Each number is 200 + 30 x the weight over its row's rms, rounded and kept within 0 to 999. Layers, rows and columns count from 0. The size before them is the row's rms in percent of the matrix's.

# layer 5 attention output, 768x768, rms 0.124, rows 100-150, columns 320-383
111,231,188,219,141,163,227,185,238,213,227,268,200,171,145,220,204,188,189,167,208,245,144,157,223,238,203,153,215,221,208,210,180,212,141,243,209,174,198,234,158,200,207,249,177,183,197,215,205,194,211,216,262,161,204,231,211,280,221,161,211,193,261,185,165
104,157,183,249,220,199,216,192,282,184,265,209,168,220,216,273,185,210,240,217,179,151,236,193,189,185,190,238,200,222,159,170,183,161,201,196,209,224,230,183,173,207,243,169,187,208,168,238,170,196,221,204,201,238,220,172,193,176,161,217,207,262,247,179,198
100,199,166,186,280,221,122,180,217,226,182,181,188,180,226,198,174,165,212,194,223,183,196,212,175,183,209,218,199,240,220,196,264,223,165,212,145,170,218,201,153,176,222,239,205,218,203,195,190,224,185,213,170,203,238,165,221,187,154,217,220,222,202,263,142
103,188,203,245,184,164,243,186,135,176,248,225,210,231,240,153,262,132,211,240,171,219,178,209,191,165,190,190,184,188,192,192,212,166,242,177,188,222,223,228,192,220,284,168,235,144,201,202,195,224,226,191,241,174,191,153,172,228,218,172,219,180,178,208,206
099,227,190,186,193,192,170,225,147,173,206,188,202,221,255,200,164,163,193,171,220,140,224,248,203,258,215,156,207,195,241,190,212,178,222,190,213,229,144,132,175,229,222,234,221,166,231,191,198,204,175,234,220,220,202,225,259,211,210,172,166,172,240,173,217
100,222,224,255,188,196,257,147,150,196,232,215,194,214,181,230,209,171,165,216,205,143,187,193,209,239,285,186,185,266,226,159,226,180,196,201,155,209,221,184,225,147,167,121,223,172,167,124,184,205,171,241,155,198,195,199,240,210,160,207,190,200,245,166,232
098,184,177,215,195,213,165,204,247,198,207,185,200,136,159,234,194,222,211,222,191,188,199,212,166,200,144,205,166,190,260,238,215,249,156,241,196,142,231,226,176,174,196,185,147,252,174,227,213,195,208,231,202,168,222,218,223,236,184,179,130,198,213,200,165
098,206,165,219,146,181,257,173,189,224,230,214,161,216,252,277,207,173,209,198,217,111,198,178,252,219,229,223,137,156,206,238,195,222,220,183,258,211,212,236,198,232,238,237,178,124,184,246,215,221,190,174,257,124,209,170,240,201,220,258,213,173,209,299,210
104,232,172,205,213,226,128,178,203,168,272,245,209,187,163,207,194,215,183,209,216,222,184,185,257,211,203,217,259,244,246,258,189,209,220,197,269,217,199,231,204,201,229,197,232,169,218,191,192,199,201,270,197,223,198,203,216,190,215,179,237,216,207,266,179
101,205,136,265,235,259,187,200,176,201,206,261,156,178,231,191,181,188,184,176,217,171,221,202,253,223,201,151,193,276,214,209,158,206,227,188,180,193,243,203,200,191,242,179,224,239,173,163,204,169,209,241,189,137,202,129,201,205,208,241,187,160,192,185,165
098,216,162,196,212,212,164,203,162,245,225,229,105,244,213,176,234,210,233,175,196,244,252,207,230,197,171,167,261,236,174,167,242,156,168,218,224,226,251,127,226,242,186,194,203,213,197,208,188,180,229,159,185,208,141,219,222,212,208,180,217,208,240,229,204
098,196,187,223,175,150,196,222,218,130,185,134,171,181,212,200,159,189,180,212,176,213,185,191,186,170,187,195,125,233,200,164,191,212,183,215,191,229,183,232,220,183,209,195,249,176,148,212,123,225,224,182,175,226,212,182,197,196,182,162,178,222,176,194,193
093,244,197,196,210,202,221,161,201,235,208,199,154,258,212,244,180,202,208,171,196,208,224,227,243,186,208,204,160,162,172,226,224,172,199,176,183,178,173,153,190,209,219,236,186,216,169,203,206,207,164,223,209,195,203,160,211,211,241,162,275,238,183,168,179
100,211,158,257,232,286,129,189,196,161,253,152,212,218,218,124,165,221,147,214,250,184,213,200,217,209,200,214,177,253,179,227,217,203,245,183,239,189,210,248,196,209,235,221,232,263,209,188,239,147,194,194,126,212,201,190,208,178,247,257,148,190,157,216,136
098,186,195,147,231,202,207,201,264,181,170,169,181,186,220,160,168,219,178,195,201,247,187,216,224,210,209,213,216,173,272,140,200,207,193,203,268,189,197,202,228,200,233,188,198,214,219,196,210,168,171,150,218,189,121,180,213,210,194,111,167,193,201,276,124
102,227,213,142,185,185,218,220,194,237,164,188,205,253,165,195,159,221,131,222,211,179,224,211,147,177,187,146,208,167,238,263,155,133,232,214,171,169,233,188,170,211,186,231,267,150,180,224,186,236,265,225,177,173,135,183,193,195,188,239,170,163,195,197,170
099,148,190,206,230,197,198,204,183,225,145,258,246,225,217,194,155,204,274,212,205,223,247,285,204,164,211,166,249,259,171,197,223,224,219,188,224,224,162,207,181,201,208,185,244,238,185,180,191,158,201,201,188,210,207,210,204,170,228,258,211,237,135,178,216
101,219,192,202,199,238,209,196,150,184,254,152,197,202,208,167,223,166,219,199,209,207,185,210,205,191,185,206,155,136,223,203,146,225,176,141,258,216,206,196,190,222,224,230,193,175,155,176,193,241,184,163,184,229,257,164,203,165,229,161,220,221,218,161,168
096,224,194,216,192,171,155,192,202,220,193,215,177,158,189,231,232,160,180,191,248,202,174,151,142,151,189,243,162,217,262,240,194,190,157,183,208,194,195,170,245,193,166,148,154,178,209,219,179,159,157,198,204,200,220,178,248,220,176,222,176,238,217,212,162
101,216,203,251,173,195,268,183,220,197,220,199,228,232,225,206,281,210,184,227,149,207,159,231,234,245,236,211,180,178,192,187,248,150,203,213,222,184,211,239,197,241,218,208,137,228,187,190,186,216,152,163,195,147,197,217,221,187,213,165,241,224,272,195,160
100,154,217,151,201,177,197,211,124,189,206,220,174,261,171,283,209,163,187,204,222,188,169,195,200,222,208,250,81,226,192,204,251,175,241,209,238,245,168,172,177,218,204,197,186,193,160,219,143,190,208,236,204,207,236,222,196,229,214,211,191,224,198,239,147
099,189,166,238,236,157,142,206,232,221,186,219,165,220,185,169,192,190,243,191,185,221,191,242,189,241,222,212,199,231,140,221,205,250,191,207,206,202,200,205,166,216,185,197,174,185,157,196,217,190,222,256,156,202,163,169,205,167,205,149,193,194,254,125,150
105,236,204,144,200,234,239,167,193,160,177,205,264,158,173,201,275,195,206,235,212,180,139,218,287,156,150,178,199,194,180,202,162,145,258,205,182,191,205,187,217,171,201,262,210,218,243,204,189,224,206,213,256,169,145,220,174,248,167,176,205,161,283,179,217
096,263,153,177,211,237,218,143,181,207,225,259,145,226,153,209,192,226,184,227,208,181,115,220,218,205,181,215,215,194,208,191,210,144,183,182,218,234,203,210,234,253,217,242,204,210,208,169,140,183,223,191,171,215,189,201,154,228,213,180,160,227,163,188,223
097,201,232,190,211,197,188,205,148,182,214,178,179,234,212,274,234,221,232,155,198,185,218,153,186,195,237,226,197,238,208,215,139,277,207,228,243,204,202,213,178,198,263,213,245,191,210,191,247,230,143,222,184,198,189,161,197,186,212,182,219,219,179,218,178
098,232,156,229,132,141,165,176,173,188,218,236,170,155,180,197,220,218,188,187,205,212,190,197,181,246,258,221,221,189,238,189,237,100,157,224,189,167,185,220,199,214,163,191,262,184,182,124,155,193,241,206,225,198,151,231,200,219,174,168,177,187,193,158,195
102,190,190,176,241,249,177,229,156,129,233,196,219,226,173,239,188,215,219,208,209,199,204,225,175,202,169,171,141,211,189,181,224,179,215,199,206,202,202,179,196,219,174,205,216,172,182,181,205,163,193,252,174,216,237,168,167,140,226,264,208,192,192,213,215
102,184,188,182,210,174,226,196,207,214,197,248,228,186,239,173,252,204,213,263,210,237,168,228,142,225,170,174,162,165,128,229,225,204,249,131,197,188,216,152,224,222,181,217,218,230,218,198,200,222,179,237,182,208,270,206,192,257,164,229,179,106,225,181,124
102,175,267,143,179,215,180,208,176,143,184,185,168,222,192,246,168,183,153,146,201,151,178,197,191,200,211,169,180,218,185,156,210,223,179,178,207,188,216,197,177,163,163,226,211,236,232,193,151,203,180,184,244,187,206,175,181,191,146,199,229,179,232,223,188
099,226,209,208,163,212,216,198,238,228,245,235,221,170,218,169,166,116,191,226,192,172,202,181,200,162,194,177,236,197,135,161,183,139,157,166,184,207,206,177,168,174,139,256,221,224,264,225,227,218,181,205,224,265,205,219,228,190,158,148,205,239,184,203,224
098,227,211,229,174,157,193,203,188,236,174,151,228,179,248,179,155,191,180,240,210,211,207,183,161,186,178,216,181,226,193,181,195,196,173,139,160,225,205,169,157,213,149,223,174,164,205,186,201,180,276,196,229,164,195,254,252,209,186,232,196,164,172,196,150
103,205,180,179,227,235,211,170,254,221,214,186,163,193,187,193,199,180,168,189,180,232,185,213,194,209,158,144,242,204,159,189,195,190,191,226,236,165,190,167,200,212,219,245,158,165,127,211,213,171,238,226,151,257,205,176,165,192,172,227,230,150,202,186,153
099,141,217,138,188,197,212,217,210,198,214,161,181,224,181,217,233,246,214,205,161,239,242,240,201,206,223,196,196,218,189,189,201,150,236,183,173,197,182,173,178,198,196,210,197,209,225,207,198,235,175,211,181,191,195,190,174,229,180,176,212,240,193,237,277
098,249,232,159,236,236,176,181,181,225,205,168,230,209,202,179,200,184,179,199,160,203,200,260,222,210,209,176,228,210,190,221,231,186,155,196,244,222,250,176,217,207,198,159,202,238,240,230,157,167,235,184,222,199,234,212,232,134,186,199,186,218,156,178,170
097,203,229,186,216,264,218,174,183,234,172,176,208,202,203,168,186,185,173,211,228,205,236,201,260,192,208,161,195,213,185,162,203,194,217,210,140,190,244,202,196,248,227,207,210,176,233,238,169,199,229,172,209,260,199,173,128,266,202,209,217,235,201,163,206
099,223,280,202,253,175,229,258,280,217,204,222,230,180,206,215,175,237,216,158,276,180,188,293,241,223,181,203,183,260,239,182,175,185,222,241,227,201,228,179,167,145,223,178,156,225,201,140,199,240,203,170,163,186,188,171,252,306,221,193,224,200,237,243,201
094,226,124,183,155,280,262,167,177,209,185,95,177,199,123,182,204,214,240,216,154,205,161,196,241,160,243,220,210,212,170,195,206,189,151,218,188,223,209,206,168,177,178,123,214,173,201,271,227,234,148,189,198,141,230,220,174,224,164,209,226,226,158,217,236
098,182,136,173,153,157,192,176,230,234,181,203,197,261,272,165,178,174,246,177,224,201,191,199,218,209,173,171,152,185,191,158,171,209,181,187,177,166,257,227,239,176,194,244,186,192,194,148,239,198,232,194,215,214,204,218,251,236,131,203,211,254,220,164,260
104,184,196,166,212,177,185,200,257,225,197,189,214,207,193,236,162,228,129,158,214,197,194,207,201,218,221,237,176,186,179,200,225,222,139,207,191,240,192,135,226,244,171,184,158,193,234,246,207,258,214,155,188,214,205,235,166,195,186,180,229,256,148,206,186
100,202,195,213,219,210,198,178,233,175,246,260,157,175,167,180,230,207,182,199,191,188,205,146,184,204,189,186,212,265,209,215,201,212,176,190,218,164,211,260,205,199,211,190,193,168,178,223,218,175,221,245,228,229,183,180,276,234,215,168,186,248,171,218,204
101,192,162,259,146,175,223,193,260,194,207,233,219,179,260,137,192,153,183,195,219,204,166,196,186,204,238,187,218,202,235,190,159,233,181,237,180,185,209,241,247,189,189,246,171,136,189,167,233,198,177,236,210,226,179,223,187,142,221,164,183,151,183,202,185
135,189,195,183,174,143,225,195,192,258,197,200,150,241,206,170,227,187,222,223,179,187,211,210,151,197,219,214,227,251,190,185,189,152,204,181,263,168,194,179,215,199,266,181,237,208,125,166,224,215,201,222,221,189,184,175,177,236,147,232,216,218,163,224,221
098,209,179,208,195,178,248,194,181,205,254,207,176,230,230,209,189,197,191,206,234,238,210,214,217,252,225,182,150,203,265,207,164,224,204,206,225,218,162,225,142,203,189,164,220,211,206,157,187,209,227,134,144,206,214,163,260,218,234,244,199,185,201,213,171
098,145,193,245,147,129,224,207,241,157,135,222,182,239,241,191,261,197,192,188,223,186,198,235,196,227,237,197,174,184,201,201,246,211,178,234,266,230,140,221,212,214,176,197,254,247,171,232,166,199,195,271,191,201,220,239,152,297,202,186,190,176,166,168,228
101,205,261,217,260,204,211,176,210,221,187,238,194,159,175,221,164,184,219,209,227,231,210,184,252,183,154,222,225,201,192,186,201,160,227,244,209,198,175,258,167,207,171,195,251,272,205,211,197,247,158,203,260,211,224,224,207,186,198,168,188,185,272,162,167
102,203,170,185,225,220,181,249,170,167,211,239,183,145,249,234,200,214,191,200,199,232,199,227,190,133,182,204,173,212,178,252,148,214,137,206,196,170,212,213,161,186,190,181,227,217,189,248,179,203,156,180,140,174,236,224,172,222,191,199,157,207,175,149,179
097,264,179,143,227,170,212,229,240,210,183,177,262,199,137,217,228,222,211,258,237,233,215,182,178,191,165,217,205,153,179,204,161,191,148,185,163,186,175,150,213,192,209,214,138,194,238,195,233,238,229,211,164,205,184,108,209,182,211,210,199,216,226,191,170
095,251,192,221,249,210,220,249,223,142,214,213,213,199,212,174,167,215,249,142,184,123,243,248,230,216,205,263,178,158,292,168,201,208,193,198,240,217,201,199,187,197,194,165,148,235,156,221,200,177,195,163,178,190,235,159,189,207,164,227,230,169,192,241,186
098,265,160,172,201,191,227,220,238,197,224,233,177,197,199,179,197,166,205,258,181,230,195,198,184,143,213,176,114,148,226,200,221,238,233,200,203,199,238,165,164,206,216,217,231,162,176,235,194,179,194,202,247,209,224,193,180,286,212,180,239,203,217,185,192
095,166,190,131,175,164,161,212,179,205,231,237,212,205,206,195,226,145,213,195,147,253,191,217,239,201,214,179,237,222,204,193,172,193,190,239,205,246,223,251,196,253,210,198,165,161,164,175,153,219,201,133,123,194,240,204,227,157,210,198,218,134,201,276,194
101,221,186,181,214,111,231,221,257,238,200,195,184,182,207,182,189,162,238,211,213,215,192,189,268,251,180,235,245,195,194,130,188,229,257,196,199,242,190,220,254,197,251,240,183,236,168,143,199,211,228,187,240,195,183,155,170,172,211,192,227,206,203,224,194